config.toml
vocab_size = 1024
attn_scale = 0.0884
parallel_block = false
seq_len = 384
steps = 3897
Each number is 128 + 32 x the weight over its row's rms, rounded and kept within 0 to 255. Layers, rows and columns count from 0. Numbers have three digits each. The size before them is the row's rms in percent of the matrix's.

# up: layer 2 MLP up, 768x256, rms 0.0658, rows 638-737, columns 64-127
# down: layer 2 MLP down (transposed), 768x256, rms 0.0414, rows 638-737, columns 64-127
up638 090:206137131111174123124138173153137158175140136108116112168133202107122137133118115115123151101126151129139126150175096149148063156138115164083159182106117140148156127091158170056181115183145132
down638 057:122101128095158139148127118172087115161204111154106131153116128137127085107122115155098153151091117130110141180168146136155118170135101118076150113117097118177142067155142156089099151115097153
up639 104:225168118117121141127159191146133149106101111122148135163109132125141130135098201103127096152106117120200153156211114117191123147140070147160113063089151107149097118094095099073152115154108138
down639 100:196134130078086108124072166171102089163105110128156100124118175152104063151126126095148109134108119095125125112154177133175128112097147173193099146144127181146161125159101072092082157163139143
up640 110:182196167085139152120140177121164148081101131086104158168088102127123113158081144121127057106083134122151169130164116135099107131133060187141121119084182170087148129096074095096131166113060117
down640 107:124102122134121172120171097084166128110109113119131092063160155108172114127108172109146120120095110164134150250093107139158217152117147125127180104164109163113242118144124174115145140086064106
up641 102:192159146113140184095142211144120169101084099129098107131144165105106105145096141116143038141105124116142176129201126104134094166090070213139121077105106160097149121133120111073133107126111136
down641 104:180132161088097151126146133093195122166152106123097137127127163113139024106154075161168098167160137129109165185144217151152158087135155124147172104130091159101111133127154146092124163106150119
up642 103:194168152101134183102151190154155223130082135118127141203180113150107106093057147132133064127101099141167143103153125120113107150139127168122108111104155135148137120117059084111085140169044148
down642 121:138049143096121130098125158079159153124124106148109164106148115068163107126160207112123112094161132143085130117093150146125077184128111146163151159125118135136113144098161131098101135114180121
up643 125:191168129093106125081106177161159154113100150110148173114159113145116086155108160107136033158097114107181129150194179111107099106143095156193086149089146120087094118085105079085118185129057139
down643 176:145110165077212143161112123156094128069126166140156108076109111114129225099115146143123110126121133156136112112133025126133122195074133130118195067140090156138177156172100169103089116119106131
up644 101:157159151116167140144122171152111150126104121125103113203146149106129111154118147090149095180114112135166169105173113103140056154173095177140078115077135160085101151140083129112111196140074141
down644 099:086171140103160117099148120142151130136146118071092145096123144213093096092122091084138181161029138137156147099115154135096128147149121191162125135116170155069152101155102113106115157094149140
up645 089:174153131104160175127137203126099223107104139104112100164129139149091133156071140108128070105112136110212148136147111146136077126153100188086120109066143137117139156109118117058136144143121126
down645 087:198113133089162096124128123133133110149165134157120103151109160089146133095146142174201158194191107125112098120118111140143066122111136086118121150137058136067100164124130184117083128169130099
up646 082:159159163167171125102132151085147166148115139131117165197151159094102071150158154018078118162107130104158151166150161069101119157173134085096100136093121116095112102128117110111143152144133150
down646 048:135126126085144116162130129093157135146117130131084105141156126145153099101122129122071204167126085128099123113085138151087150120146134119116125108183044089043104104123158099079163089104120163
up647 090:148154118083134068105111183109166171147126137147165157141150062118067139134128148156169083106126104107146161145131144147050141178100127146206114163095132185125122117066105083125104160167114139
down647 053:201108131115141079082092131118152106128153117148163161110137114151131068201151118137140104152072126111112134146121255158092132095061135086094115090147131163150132092146150235123103119115141116
up648 090:149161105143127113129177157114180181123107148124110194114077069115077111139025078151162117169139097135155165160112143094115139123207133147140102117061117151110072139165103098144129145137127156
down648 073:129121138118103101136139125137075107141085155117100179112040160105151146106133087150180103132182143107104152105139148131108101122158078109138109083122085072209133063105117128117156096150120157
up649 069:125134124104123130111129171156132193088037124092107162095096141147096143140052160100119067148098085131160117154146110103106148162174109103163129090068170138139150116128112115130149124142121152
down649 050:057187132154124171156102175137151159133117133171131157146068129150115142101160080153118149080125139111025148148123118108140129086152171131123112121133106133119149141087112152101131100085158135
up650 098:169150194080139151107124194176098157064098096112137141142133154129122097153106167113080045112081131112139148128182171130129138147107043213141115106096133121149118104127134122096125136097089115
down650 080:105072150107147167173132137108146105148135071115132118061201175197164150117174104072135173116103132146085127119160158188181109103141135154073142161159115149140153086090114155123147119092188131
up651 088:163154148133117115132163180168091181085082142110126189149116146119099132139047179111147079138086083144165127131163127077136116193166078139136120127065161130123144114114070113110144145184091146
down651 090:135129092093150054091175092099127157156134151095082132079116126116134131155118185058159101126127094182147133149122092090162094172170129083143114136114190158076101136118089142080120069145090140
up652 094:123195159130094127113122133112219156134117128099113111151088147113097129143151064100119132127111120128135131135134133128059092097161127099117085107135160190090125167092101136130109201137009153
down652 072:138130146094104129086114053108089123168105123153157148135124111148097148091151110144109101126165120119104136142135172131166181100076092119161156151117117148142133115174176126221132112125104118
up653 081:158169104076149091087150168117145234107096149123122154110128130146058172142079160126149105114125082127152073137177075116128110129152110142172119164041125119132113148141118082114167121117151145
down653 041:065117137082113148116180074109160113142132139127146151115124172113171115078132106076104166102097107144176151185114176147096137140097139164112140105206122087075150148132160158136144082177125116
up654 111:180201183123127107111146204138129202095096146141118117164136176131101101160095118130123100126127115097214135101171095130135081139121116195136140089055141218155139130118135124136121150138060135
down654 122:075092141139090086117105102143153133092157114117126107170142160079135170138119123147103123144161105110187169104105139170116178096167107072130085116124097120162132143159170153110141131088109148
up655 114:172154136145148140110107197172141160115109155139111178158154104147098098142085148122154006120096111111160155168223163112110107128136079204159122126083109102104103133088113127112112160130075146
down655 142:107088113055111118125097114115116126090124119119149163160199183139088135143097159148134064100045116132132129156063145149140179140126175147158182091112116161117146114194092140093079104056177107
up656 108:150142148095153144147111189173138193060073111113138162165123139118064108103059163105138060130099118092118126122187200088118122176137091153174128081081161133140138104089107103079128147147088133
down656 056:148135184071105121044134162124116068122098106093175135052132138125141122143093142146151107111137142190141118114084128113114193134132146044158126125116127135119093077077179164149140166112202130
up657 102:164166150089129118125115210190103201085097130101145178132129092131108159135072154102131060117102113106144162134184163091131115159129068171141128125079168118112139127067096101104128159149045140
down657 092:140100158078079077063169107083111132091114168198109135130179123095156147108108155140174132165085081153148158111112143145139144178125138148092172070112114120116072159132061124070135113169078147
up658 106:144141155111150157128110212148127182071048126090118153164129120137080126140089175105146039157100125117165138142183152108129088168134083188141101092080165128132119129090088086106120164150073135
down658 066:099146131128109102087192192018132132137138132114128150109135089106103187146143154120094160159135124150099138117108126096098170138123132103121197132142091146145106174107148110154158121131179081
up659 108:187151159097133155134149181172124168065088111123131129149145107133102103136081191094129033114109140104151143175200168092100121152124068192127144109077137116116121109101067124084129124119040133
down659 102:092112126100110113162133126098174116129143121137093124115153228116152089122126166146143118070138153140124098204110144124114148109139165160187177144145098175120134066066163130079130175119147091
up660 106:132154128107103113129102167166095155098090134128171170147148081146121101174083150101132045129120102120157165125173104128115086148106090213183106167084155126155141142138126098129177181155056129
down660 116:068092133118139125078127126156174156153138114141165129118126106149120201100125154105166027167058125142166099093076179113140121132104147167165121132118122165102128103133056060114151073154092160
up661 112:150131087139094115124150180116112207132120145135152159145155100116116079110083153141135097139124126130201101117172115101099095136189128156156104096057137117167137147128114121109137136187124165
down661 066:198103129091106150108144049099160090162113124101096144124098092095126111121179158189126145155151124078138116096146117169106116118154128192087117117164132115130150183095095072131174127177143123
up662 091:179141175109130161129164179185128172094085134121132131158136087115101166134112199107152074150078116102157139138189138030130110159120085157141124113081123118092132131132073095115116135159075134
down662 089:109179147124169096141160151106148139093146129092095139077115109156137119132136157126167106174068172182146147135124091083098095147125096138184183040108138140109098085108041087129116157148073110
up663 105:173200134125137163120125210194140194096088124135168165149109114142086119099082148128134057168120120118146128165187141096165102173117097170132104071063138153098106099109102093117125133149086152
down663 086:054177164147129164165150110072168094097112110112084111130132075093123112102116116057148152133158134144110126120118134167123225142167153132069140096185075137197105157138126154115103129117117122
up664 068:156134088075131113116165158167135204137129153133133141139042106105124156126089172118174076143126061188176122102101109085144087153136126123100120105041104168129150146127099166120143147142104158
down664 072:117156093160148161163119202108067064107154196156122126160173137144118127100186105164106134111110139065175137121131139179070132099118105136160140163152142088131114104107143116097107103097104151
up665 100:181138099037129164067096170172110165121098127126145159136157098128104129142111204112133066143085152128168129166187142075149083126117086164219110144064123090139143119085081081137134168147081138
down665 102:117164123101125119145109172157129116095120099085125134142165136140094140140131142098135098132083123167120112076163120090125104183091136160123171093134154115126105166132078055112086102107092117
up666 100:177163165119167151131105211187146198071063094102159128177156111133102117122078204134131076121094098103143144130156142092122095182145105157175105095053148129138136107100107072122145137131061129
down666 070:180112203156109105119135133158143107162191120172122129103061153093161157073125145124131103149134084105115111125168115105119144067066084126136137136121093117115101099115212113185095155183103103
up667 102:195173168142170147140131171182170147096099125128102117192102165110149074117099163086137142145144106092139136090142109146173094161150124133127159095090161142143189118116130156073167120174098135
down667 087:172210163090097162138188110191110115139166121121150176159107146191126074121124101118107090178114147098147133191118230116082122109160132130108164086083160155108095164122092099061118114134078170
up668 100:171172129096165134135109189131131211102097118114138177179119133108114124128090187087149076116131102078150130139208162105126126183121103150149126096066165117153162120100129095086160120168064156
down668 088:150117164137148147158173148162148088093168162133155179102131136107168091151099119114119153162164127102154171082157158128103103116093107089080053118158033102169199110139141158105153173120128126
up669 091:119152107121132141105126201146084206100135107113130125177138181121118090137067194115121104104096103124176162142167160149122126117149089179147115150108154161135133137138120067098114142136075120
down669 092:188104116082124092129147101107147130168126164191113111116074114057116137101113221127189134191194092140153127110091091154145098142119111056120129153136093155083130112128115141123125116191121128
up670 103:137148175112180169126159199139143182098066139096120175157151117153110126143068129106143040134113120123163172160183146119140084164116098182112111101085143158119121143102050131123112143159078167
down670 093:107117127204101113086175220102174150179130135143094088133160058115133107076085172180120129124160076139142121170094076157099136198127119123106155096111122155170173114141120132143172104202126130
up671 111:179157181103145152125108224176113152094091112110101154143124115131106123150080148127156056146090110119132136149186176085142080168136087155163108096089154124118117140077079080100147132152069133
down671 050:121116168125083100122089123062128117072150088126116182124153092155154088192136093155120087118114122145092125133091146124092131132153165111156162080113167162144095096123094088112117118079158106
up672 073:149145141078132124152153135131150175118112148115090158177053123092159133162126128095145169147160102117133140118098113108157124171166134124102123100105151134088133180099097137130154155143099173
down672 065:115151149155111167147081071110148104126179141136074088177132182107130076101139132114092127145134095120141123155165183141088078122103117118150080151138141166097134090117084130078103108104016188
up673 106:194129163084133151152166204144150183098078148131113158174157130096112096150084159109140037128086119105121208148195184105134154155117076219123146136098130129133109119076073105075111139133064134
down673 099:107062192122152112143114110123169112102125136115111194108107088100144143152107136128125151137111116093156091161138099100113169142137116134144181149126077220114121126118144160108122105171116125
up674 112:156159148090159152109132213147143197094087123119147158182118126123092131127087157096138055144096109104167133164194166090116084166133090187157077080082149115134101116088082086109136160141097137
down674 072:149126112160064150104121115122125095132136112170104120109206119116144046112165152076078130166055105109099110134108111139122125088140168160101119145174135183102153163196107098129081093225121096
up675 096:179169154084163156140102218162134193098067092107156117163111123120093155117084171097136092147103135087102130163181139100122109167110096166138123088064115103159123146103094090104119119146077146
down675 072:124136163132117139160174196123146043147122113115104101067110151086129087109196119128123145140154146041081139121097142117105111107087096150187123082140126125153141128138199106160110162169090111
up676 117:240143098078103095099182190130149155107118163138121155107089077107127098172087177131134113121163113114159111112151111119121109211128116113180105110077127115189142112122106133132213174163140139
down676 126:157050141152117193141100097132088139126193183112135062152108136092104119128170150168112134096165107115161095148130095155109108124154152099125145167095120142147118133114116171115129096119136154
up677 073:119115152154134062156124151162117119096109176156121153116183153117123057096109125080164087109113113116148207145172140100138093169112109185139153124087125168170154136126133120128075138137151149
down677 050:122113165081107140152114108139105142117162093137138121102086140069196173143119112205188216153153110195117113101080135140147167210139182076105157135114134077127121110075132144097169131120091153
up678 077:141125111133140109118153148178172199114120125135101133129107103075090136127120114118142133151148076192193070136175138140174090135158144118127129095040097115140143136130112146132136100206119173
down678 077:129152146159128174113091151141070081112140160135168124154195106176104110117131105197145107146117208042150096128167145230120118075119092240093161152120092128145118125157153087140095161151116152
up679 098:135193167090148130128115182172122205105057134105125190132114134130066118133060126100132049134062112099132143129173162092099124159162078169150115082091184195129124121098106100107131135129087119
down679 078:167151102191136102069117142164133127182146139085080187124056082091127117071103127088131118183124121172169175148121099138120183136156139072135174163106174157088127124138169139145129129122140114
up680 106:137166136090133134116109197145110181095036096078141149168149117142088107137094153083114056144076122123156144127171185124110089148150080229166089122073158148143143137101075094132144160156073136
down680 080:139124151127099106087125149140203139171150159142143147122123109147158161096142164113174110179143095142090088146099199087109153152148124112152138213138105135122107140083110112158146116160182102
up681 104:189184173128105158089168184199130148086077116127104115163123119124132083151077115133127075144125122104150172109180150124148081125092054223098123107101101112119146131119083131084152155131071132
down681 112:153171190079087191126137106134171108181121132139098069104140138143187026102153117149154132147122134173160183151103216132188122126108164149198153146140119193104086148155135137137121112108101122
up682 106:174146147104146107115153196151100161092118142136159168153143128112090083134088213111132081127128119098177130119191153099129132156101092176122150127039152151157186076104105145119152128164044144
down682 109:106088128134106117128104176153067103139185165157148169098122115084161134104097179133138097130149126097148080107112146135075157151124153148085116158121112185123080171103158082143126154143172145
up683 097:199172148092166140120127211188137204105111144125129106171111144114112182107077134120151041153110111121185151180188148122156107202119088168132119124049123146128170139077119125099109137142098155
down683 066:091063100147137160114156151170141111183171097165143089159143166114189092109137141149113200169125140131131137089090145113105150114150163153119138126151084150180160095119094113138105136136171139
up684 104:181172184103123153134110215154070190107063102107109124151152134154095089112080159101111102134107136114144158127157174101139104149125078207165094112095159131150133125100087102090125171123107131
down684 085:148104155134119106122168156145160134177106203147081105130142161125151102070133155143176143150136102133140127114162106147175100153116145162113124255129067147106082131147163107137120133137196112
up685 078:142144126144169104096105145124141177125124142119094155133164154109049093097057110093129040132141101140160129108138123154117121138151109134059137129054099126151126138092104153118157107166145161
down685 056:153134157128131204130149159174164108160087129143142147137153139073118104099096127168139204125100105091133172149078114218123092116166142134147098138163081109131114138141136133129103144099128124
up686 105:167154169070135160114136178143130173093090113115152147150127091113127111132091188132113030126107145106166143168176151125104119155105061202136132076100130136116131112073071103100126142129059117
down686 099:087091118079118127160124160117224114147109116088129098143163137151179102104117165123120116130119112131134095144096192164116126127151117166179156129155083165110116118094140118075112192123181116
up687 094:171177154077147142119094223164119192082064121121149155159150117113096121119077198110135060134093105105175152162192148122122125176125083163135116119062146142121138145068102093126131172148053146
down687 070:115114177143121140137133188158163120129150145141164121134109151121161121091149152137111134123129155075118152116127122157075101124116078154173171122132053156134105154043168112165110134095114112
up688 100:185145127086136118117137217179124224090103132123111108138108139102099154132058205088133101113123110105157144185187132086094116185130075173117098137097127119111151110122104082117154120135048140
down688 110:162100144157136109159152146130157128111148143164125140103160107134115112161110179103156169156154116094142097114151116172117111114152123104092113093153068160080100109090126176074103121173084112
up689 100:219145134081112128111179172158120184084117147105107148121088091141099150110092180142147082125142115135151116149175144109114116174147096142186124120082156111144145101099099093125196121143064148
down689 114:123119113095188064124172126102193141106129136132132169040150152170101110146077137060186161102051138159133158124103097108126115149142138056089137115134133116131107102137046081081126168097147125
up690 105:150172164127102131132095173163100144106094123130137155163125151162153068105081138116147066132114107094151193128188180123118113132091064237161129148099137089171117134098126115112184167172034150
down690 117:186070206104151169110130129143137119090115122157159131181196139116111065091113177126114080138048118123149165123159171150161078095084084205105094204121117196147110122155079134090117102140144149
up691 102:150156157121114138096131176154121197102070084113140129150137139092087161162120145074142090130105108099130157167200133100146114159123069196118094116086125130122135161110132072086098140173073149
down691 078:169123178167186135155101135108181114150183115123072114176103122155109093109136114116115147190141103112137165089174164137092141076160115131155139095156045102160140163137138167131135080143115141
up692 067:138129111084166108117138159147139188093092144086115124107164087129054118138082156131166085122110079117194111143155116138139087108163100147155066139040100192128115135121068106112107149198074151
down692 061:132184146191104194101053157118109118115117130202131088166163138137161081105170084122120159098131159131101083092116104095144128122161153119084136142120127100105112115168193182181129102088152114
up693 106:197172161098124129116132182151147193102082144119135156169165089112087102157094167097134059146088092075177183195137141118133101125128077175149120127090163149111141116076079122081126111163061133
down693 087:041099137156141131126070090053185126144166115159130112133144106101137094092122199121129142151097099133116114119097086183133166105144156121114121109132100163075133130125137108103137131100111094
up694 098:180210184162147163122142168188113153099105125122124108193136116141076091145108124096117050113128140063140143143182132091147073119101076191146114142102121143118141134130105127117154128119092115
down694 093:099135224143181147183134135109188137095100098136139135104178130173162063118146057103135111154129127133155126116107136135187069130066139123194146107121108097099096108148192150090153105122136149
up695 095:136124108070146105106146156144149156096104174123152142143123124118077137132098238085165124119109130110163083144158106088117143158129112109172083129093141114108146101062098144133170139176080133
down695 100:183124134031135122107181100119117096159143125107112168097162140116087191139130160069130068150102149109099064175135169142125123204163153096177091110160180170082096151093086156084118136138100095
up696 099:155176114106168159128125219162152197096117105104145141157151119110111077138074171115147081124112157088179129165144156127158113130148060194181118125077165145137123118106101121091127147137050123
down696 066:095032147119138155134107138156152101212194102114139132155152208108129106137123111123064085146124139118129164084139183161145150093142106083067139148157038131140088131126154136120094114134135116
up697 097:123162053092201095087120145108131129081143161158169144145163139128080106153111190120118106152158105090134021159159145094075058130103099149185109156080121086119091142134118140152179158134169133
down697 061:161149119075117150125135107142074106203167123153075121096140153199072108114153124169129173152136141086186031106133141190068064122136117106141061154050121139098110136162127124081156145132155175
up698 099:191170167123122142086144194155093189104078088112109153149153121142091069109079148099115095141143118109178198138181174104134138126135094176109099086085126137147134147105109090094139159151063146
down698 109:145113185085180156116125104090120107158162168167065068162146123100173083086125179158152163152157096116122223104138125180174121112134117187180098196127075159089148129096097133148098118138170140
up699 105:192177187111137153120126227161116181089064126118144138166157116115090116150083189123141031139123133103133151179163148119117125146131088201146113102084144127087115127098074093106122152143050153
down699 061:102114139128068106137092107165164112164136117123097117164169178129091090124116179121159108108102116124124154190084140185086153107158125207163128126130127174073103088110153080079123127103129096
up700 089:137148131044201116118101155092215145177134191121131157123127142127106155138085126132155095137108105087131095106118138143093113161134085154152123168101114109104116119098131160070132179150205132
down700 064:141152188112107090152069104152084139101182151116153143113116130173094154108150107088188162100103148133128137078123120110137077167141092212125122133116161098104077076132093210085106186165171137
up701 079:165185142146066084138113147142167171086118078114121102157138064070140086176138068094111101134089138104167158142107034128130105137137092132135159166119132184146119196106090105160148164143154149
down701 051:165089166116080110124075077084166186207144145182128074094112153112158140119107151185133143108113074150079079159119102135119059115126129103103081073134113125104125153051157136132129065140107152
up702 114:191195120115145119122111212139130218029100154127148148157118087140089082117059161114141054112103101086196145130176115095084112144130106169176126085068187166138144128061110035124142105174098143
down702 155:098074148129128128150158124075119098151120108181125225082126126109085114151101158125145116156140154121092116110119132121089094149166096132144108110090167130171110108086110099117152176100125127
up703 100:154133187110179105138163126131160180113122155135086110112094148102109138085041127126138089141149126098131158158147161107151107162154122145091121132078139193068150094115136157082139089166116152
down703 095:159100127090147100103102022129130152110148186127127140159159106150053094150148187131125131166137149108144166140124140138086121117120075113184130120100147134057104177161173147091088145186106189
up704 114:206154109073152122107104198147142173119098151116155180172122083116109069147068169128144045140105140121196110175191121095139115153135110138214066148078146149117141099083106085114155169159089130
down704 163:114107147150178095095168136142162153104193136142100164122134141129106165094083140106213098143070137174133119108090130117146121156181147083131120121083096121175169108123121104128117156151141133
up705 115:195169167095134177086140193138109159117087146099110131161112125127112116138075123103128058111113122088180161109171136119170065143132085179132103095088156128133165108101101136084119155123126120
down705 141:147159104111094183133184105105169116136112137111135087126092088108180084129120092123126117156159136131123119122086134118161164144141127064102149170142073064126139180140122206169171118111147122
up706 105:137136123115164130092161194156140185083087121130189179168144077141079103134089185126156032145110116126186143107162145065090101147108080155154102132086117113124162096154066072133154135123065139
down706 101:123124104106153085121168116146137131122138118150109120055170108110094121134130186128131105201131141126136153117113116076102171162077121167174119082127150174111158107147099063120131089150111116
up707 050:101110139132121162136132194158139188088058131080121185124130105142135144115039146120148122095089039107162120108103095092129101117157079125157105083081159147117137122139100136148188116126124132
down707 043:108109083122101170110093242154151141122129115130120133117093139144138132087125116125138146077115202127090125163142115128158143116073172076108133078132112077119131136159150142113125113049134117
up708 102:181192138081120144106150215179120174084078146127095148159126124115099133172064125124160029135126098114164190144190105112133092178132103198127097067078148145123114133065101111107115158139107137
down708 118:125158159170120109127155189119166120148181164169062124131143073060118107059124136147156119146176099163128101087068136149121113163150111080121169125097150185125157178072193146128150138178126145
up709 097:168141141092117133135160199141140222094079157121144155156123118119101158161034169109134095110096111095180137144167108096105131209128086175091119127067146170122121161113141103116115178164089153
down709 092:188082108131208131073139120090092106123122137164082066147110119156152095141114128144133149122171134139160148100159103158067126144158149111139100095135084076068147160137139216126118117181161118
up710 128:164148103104085111090082176152168161117110135116140161113167096158118065161105162100140057132102118102166121176178192092103135120152108185177104150106134120103106137073105103109096162132025144
down710 158:125130140080169163176138115182120148096166138160170087126151156104110219104104169152106085130088112146164097109103033131185103175071137140144201071130108170149154174191103147114117097111150125
up711 075:167199089088159125114199199161139174163096145120084142135123139143092139109083158123121096139119134122142131152130141084120119215184117106066118066104107154096122119133084121153138122155114137
down711 064:117158063075158110080142168140110102189151057142133117122121148151112149146110115150125146122138093159106138088116176089107156176136163130172129091144136131176138102052167121126115129164137127
up712 102:177182162068151151120125200171140187098071121090129164159129127122091111156105192093141062139100140102141119172183159099124088182127101176158087087073147136113115121076104099104107141148090138
down712 069:151153128134122125149167134183165076164141104119133108089126164123164136073120173158141167110152138148160111112068087198123087170143105081137173087152066149043099154132118136089126110147178107
up713 100:193149142101147178123117214146145208101071125118151138169160109112094103126085176102123055141097120106170096151177167124127114162145078162152092107048128122141122135091067093089129142168065155
down713 067:178090129149093095104108142108132109131123148158107143069117131107140158152137147061100056081091104108113123125130119121065113124118128101143132235146105157096152145048177103096108174179066120
up714 117:147161094093123114081227155125112135085096132139126170096139127131101120165097174129115105142138142103151122148164135083110102176112088155170135088113096119137097124150065095107178123139150160
down714 097:101134080107038135098180145138132131082123118143167139094096127155116141127136145155113156132160138152159039127112097154106081135129144125122211157078135140116158142128070158101174119135130131
up715 115:184168216105200076104190125153190147139151162122078148117112130142085113135079132117147075142150123129140169168116162115133087136151120157109108152102141119111118092130075161119133182166150161
down715 101:136153184093157098147160041127144151111150142096132125168140101083082094180152152127132151163121109078131116170155156144155117158108146129163092139078121153088096150148077115123115127146129199
up716 113:142143131110125131112102192142127228104088131125119148160134120132096123119066181126160070151114102134170148142168180110126134187144111148132078108070143153103133134092126136132147125168049142
down716 111:133041180134112140131158127104153139100165139150096095101116106077127140122132158143134119163149105146098122041116117124067129158098143124140124083133153125083144163124157155118111123172141121
up717 067:113133160127188155084131118174162118101108106130152146175118136154105105114155155108151112163111123109145105151178229085218092143133118154164122039131134148130154045135148065145150074145141144
down717 041:123160160180098075116007097141107095097190101163126108091181133093141123103115118170100082098161108080138154114118089173101134087113129170084137137182160129131158120093190154157080106136156137
up718 096:119134132087152138108151204158095213118108125135152137158180078146128164112084156128128109131117093148177157174168138079114126193142097169129096110074116112095129128140054053086093139152073154
down718 087:144110078127196146063189127107074161106188151132099093130099121116084087109108167122201126161147132137181162132145080122152116142132136140162122127135119124067114125133063120098103079189120115
up719 084:108182127104090101118158199157120189068030160120101144141119141135106106139032147092151061148094087123187135119152152099106133128161058176137140140065122153126127098147094127118144143163118149
down719 067:101120127098099194135158180120130125077126123098123121135108091136180107091127038204162162121114149148096147101104162116063167122099180164087158098109136109137145121097135135106158146080111146
up720 089:140154100112226129107146149152161128128113141105142132100112119144089143180113109130117134145106142123128063188137124040130111184148139100227142067124132125082083101112064128095141155122162128
down720 054:144131164134183110097105116132156101129142124172158124116132093197119118141125102147144119150112122126175103098143103062168041139145175173179178149085133125086145109202078162061119099087165154
up721 095:136177126119083127087143167110195230132133146125095148147106107089135092146054126141129056145150107131193117157118139115110154146213117170127104126044124181082136144109114090160125148151096161
down721 075:178136098061111095171134171098111147163082158070134180118059155137125117179114190091093196135133118126115151185149118126125117138130137116119121133142135165123131119122140078160165101202168177
up722 099:105165163094157117090163145122179168145128137126129106135065116102126154089108139103165111128125115123162069183145217111134068144180112153122102114094134116109133121145066113117140175171126158
down722 082:096139134161168095087110112109101152176172099078129164088125108121094127122142123080170140155099141102148134108137143159089117171146122189175107150104220072119090156190103092079130188147071167
up723 106:173193185205086109171103157121222138160118141097051116166090129142117072178133039126120128100119113102144162084114129132120137119116091115118107168123155158137090176110125115155140127131078136
down723 112:131086118112157121114119178107091146188106079110155129153157111112142117132111134109138106083093112098131148121097210092089148091186102126140112108141157070136164121105161151137182153183199123
up724 103:170133132141154113108110176132132206075101100126148158178149136146100085096099188133139045150098120115169153135170186130112140144096086182173095110069148091131099101114091030116151160164053164
down724 128:111062135066103088093187177159166087136100126167131160078205123045110090104114189102126083155100115127126115146111154117085137134139121078135126179129115151134114111069141103096135118162153140
up725 108:197160153126157171151108162159137150067107106124153151165131104117120107141082167134112074131087137130125145141181147099158109164118065175128142081097158109128165127089132102078115130113078139
down725 111:143170143143142137135095186068122128080126144132105174130141146126107090125165163088141140127122104132099149128183149158136103143091096136140145137116168182121126096125065117146102109110082119
up726 102:201134112094160165103098211190117200095078117080152164154145111119071116117049173107138064158128114096120122139182132094126115175124096165163097116068147126151126098114109057098166136169099147
down726 085:131122170168121106147147150129153085108128134140120172088148164153187135120102148067138146110108130127137154093082125110109138153101149068092144095158020156165175102120177177092097168125198093
up727 097:156164108069135127122130189144110195055028129117149185137122085116091135131038177112172049121108101121181143106161154053127145151104096143164132109079134107114178127093100082129157148149089144
down727 121:202128135129107141109169143054101085018128137164117184122101088113152128169108153093129173101182134103148108170143091077155164141148079119148164149133140104104193114113187110130137155118085141
up728 123:153125127102136122167122156157142194141067167124154143105108112129086124132062153139128161109089147107121177107126181084084133205089105119178126146104124146108132144101130154124082140141126137
down728 130:194100157163173104125125155123139093147131118139113141164110128112128141070160124139169095157043153143093149054115140096139144145107109158173155105130062079131157109141135079149111080103133155
up729 063:137146163145098147132172143128150137085106108092120117152142122121116081109086121129090097161050112109152154130158158104170097145102079225171161107107143196143118096140102084107172137130105099
down729 046:096113183077137162147085154071107116075206140149154125118154149112162127102106180204084151127162143128135120118078145181108147139112122134096120159109095113152124112097142148153121122161146141
up730 095:173144126070110109111094194120100175091091091108120134175137152132111121146097173076148039140108123097169206133168155115120135134125093185118137107100150093165167116126087043096134155146097124
down730 090:207156161030132119136137129141146107108132097158141133175122095110113122161158149145177086175172118111085130103129116130157080138121136050124122151146071132103096159096126097093086164153106140
up731 109:198159155102131138130151195135137173038074135102163171114115105116096124131079181125155091120127111114193109129192124098103090167103102157148070101070182160165133125121066050116147151169059161
down731 105:131168120072161137132138141137115130166112117165099162088145079110107093119165162130163135144109149134164172172143110079135059153091157160212083102123136113116125140101111042078140128110166147
up732 096:187177188104151152125108200164132188093049117107142121178099143135110106102044141098134082127097144105150142188164174111120120167154098164150119112066159159094120128089096111102092170143070137
down732 059:160067103134108120113139116127186112134128130187101071187092194083155071043117169145136127135119094107169153127143135142146163117117125109140093197147056105149149127133148158078100133148111130
up733 105:185142162094161176136107182162159172103110131103128135149146117114119124160075170112129026110107124108169150176210145133111114131112075180159123113082129127095086142075123125097121188141069123
down733 121:117110100062115132153068120101127108075128121116125166155202232118094112175134135139115081112073153111113129173084155204102177119118160118139186119154106168093172110120107110093067141096145109
up734 106:171184170084171170127134175140126158061028125091114139173108144140100115133069133105139090130103131118152145115137169125127076147121085163145103122075192165096134126116087125115142154147098124
down734 121:133081116140165112140170137110162131151138182132132053119105118098134167091083176147144161113152111123140060136112100153155164150127164093039137165140068159138169145102126220157115154158134114
up735 068:134136131105079141067164133172157165143123105142130120162171220112095124096087214102121084125090118141190156175088116096229067137095135187140102142134131154136104121079036163103145108175137142
down735 045:090114163158126139155167099110116065162158105198100072075135127082143120121109171155142159144128087192103137127035098118141145176137159142114092176123147124154144109132138164195082143158111130
up736 110:181178181114149148083142180159130166103092118126099140187102121110110147133087111108126061125097125117155141108174165118158093137127063203134110119100130203119136113111115101082123128124083115
down736 157:120183140125111183126169101107206126096099137114150114098115137120130066112163060090132129156112137159114141203069175101146187150127132108125163166140079095095119167159113169121156107083127121
up737 106:146171176132084128100140191145093177078066131131120147151163155128087082160069127114146065121110100104149217101180135144144084123128078178139106135096180182158146159095127113101137179159115140
down737 110:130110124105147146156213120100113125151080126156135148192162135148157133148095131153123100193095118147158127099135141102131114115139126158169151133131108161147167092151097158155147072145125116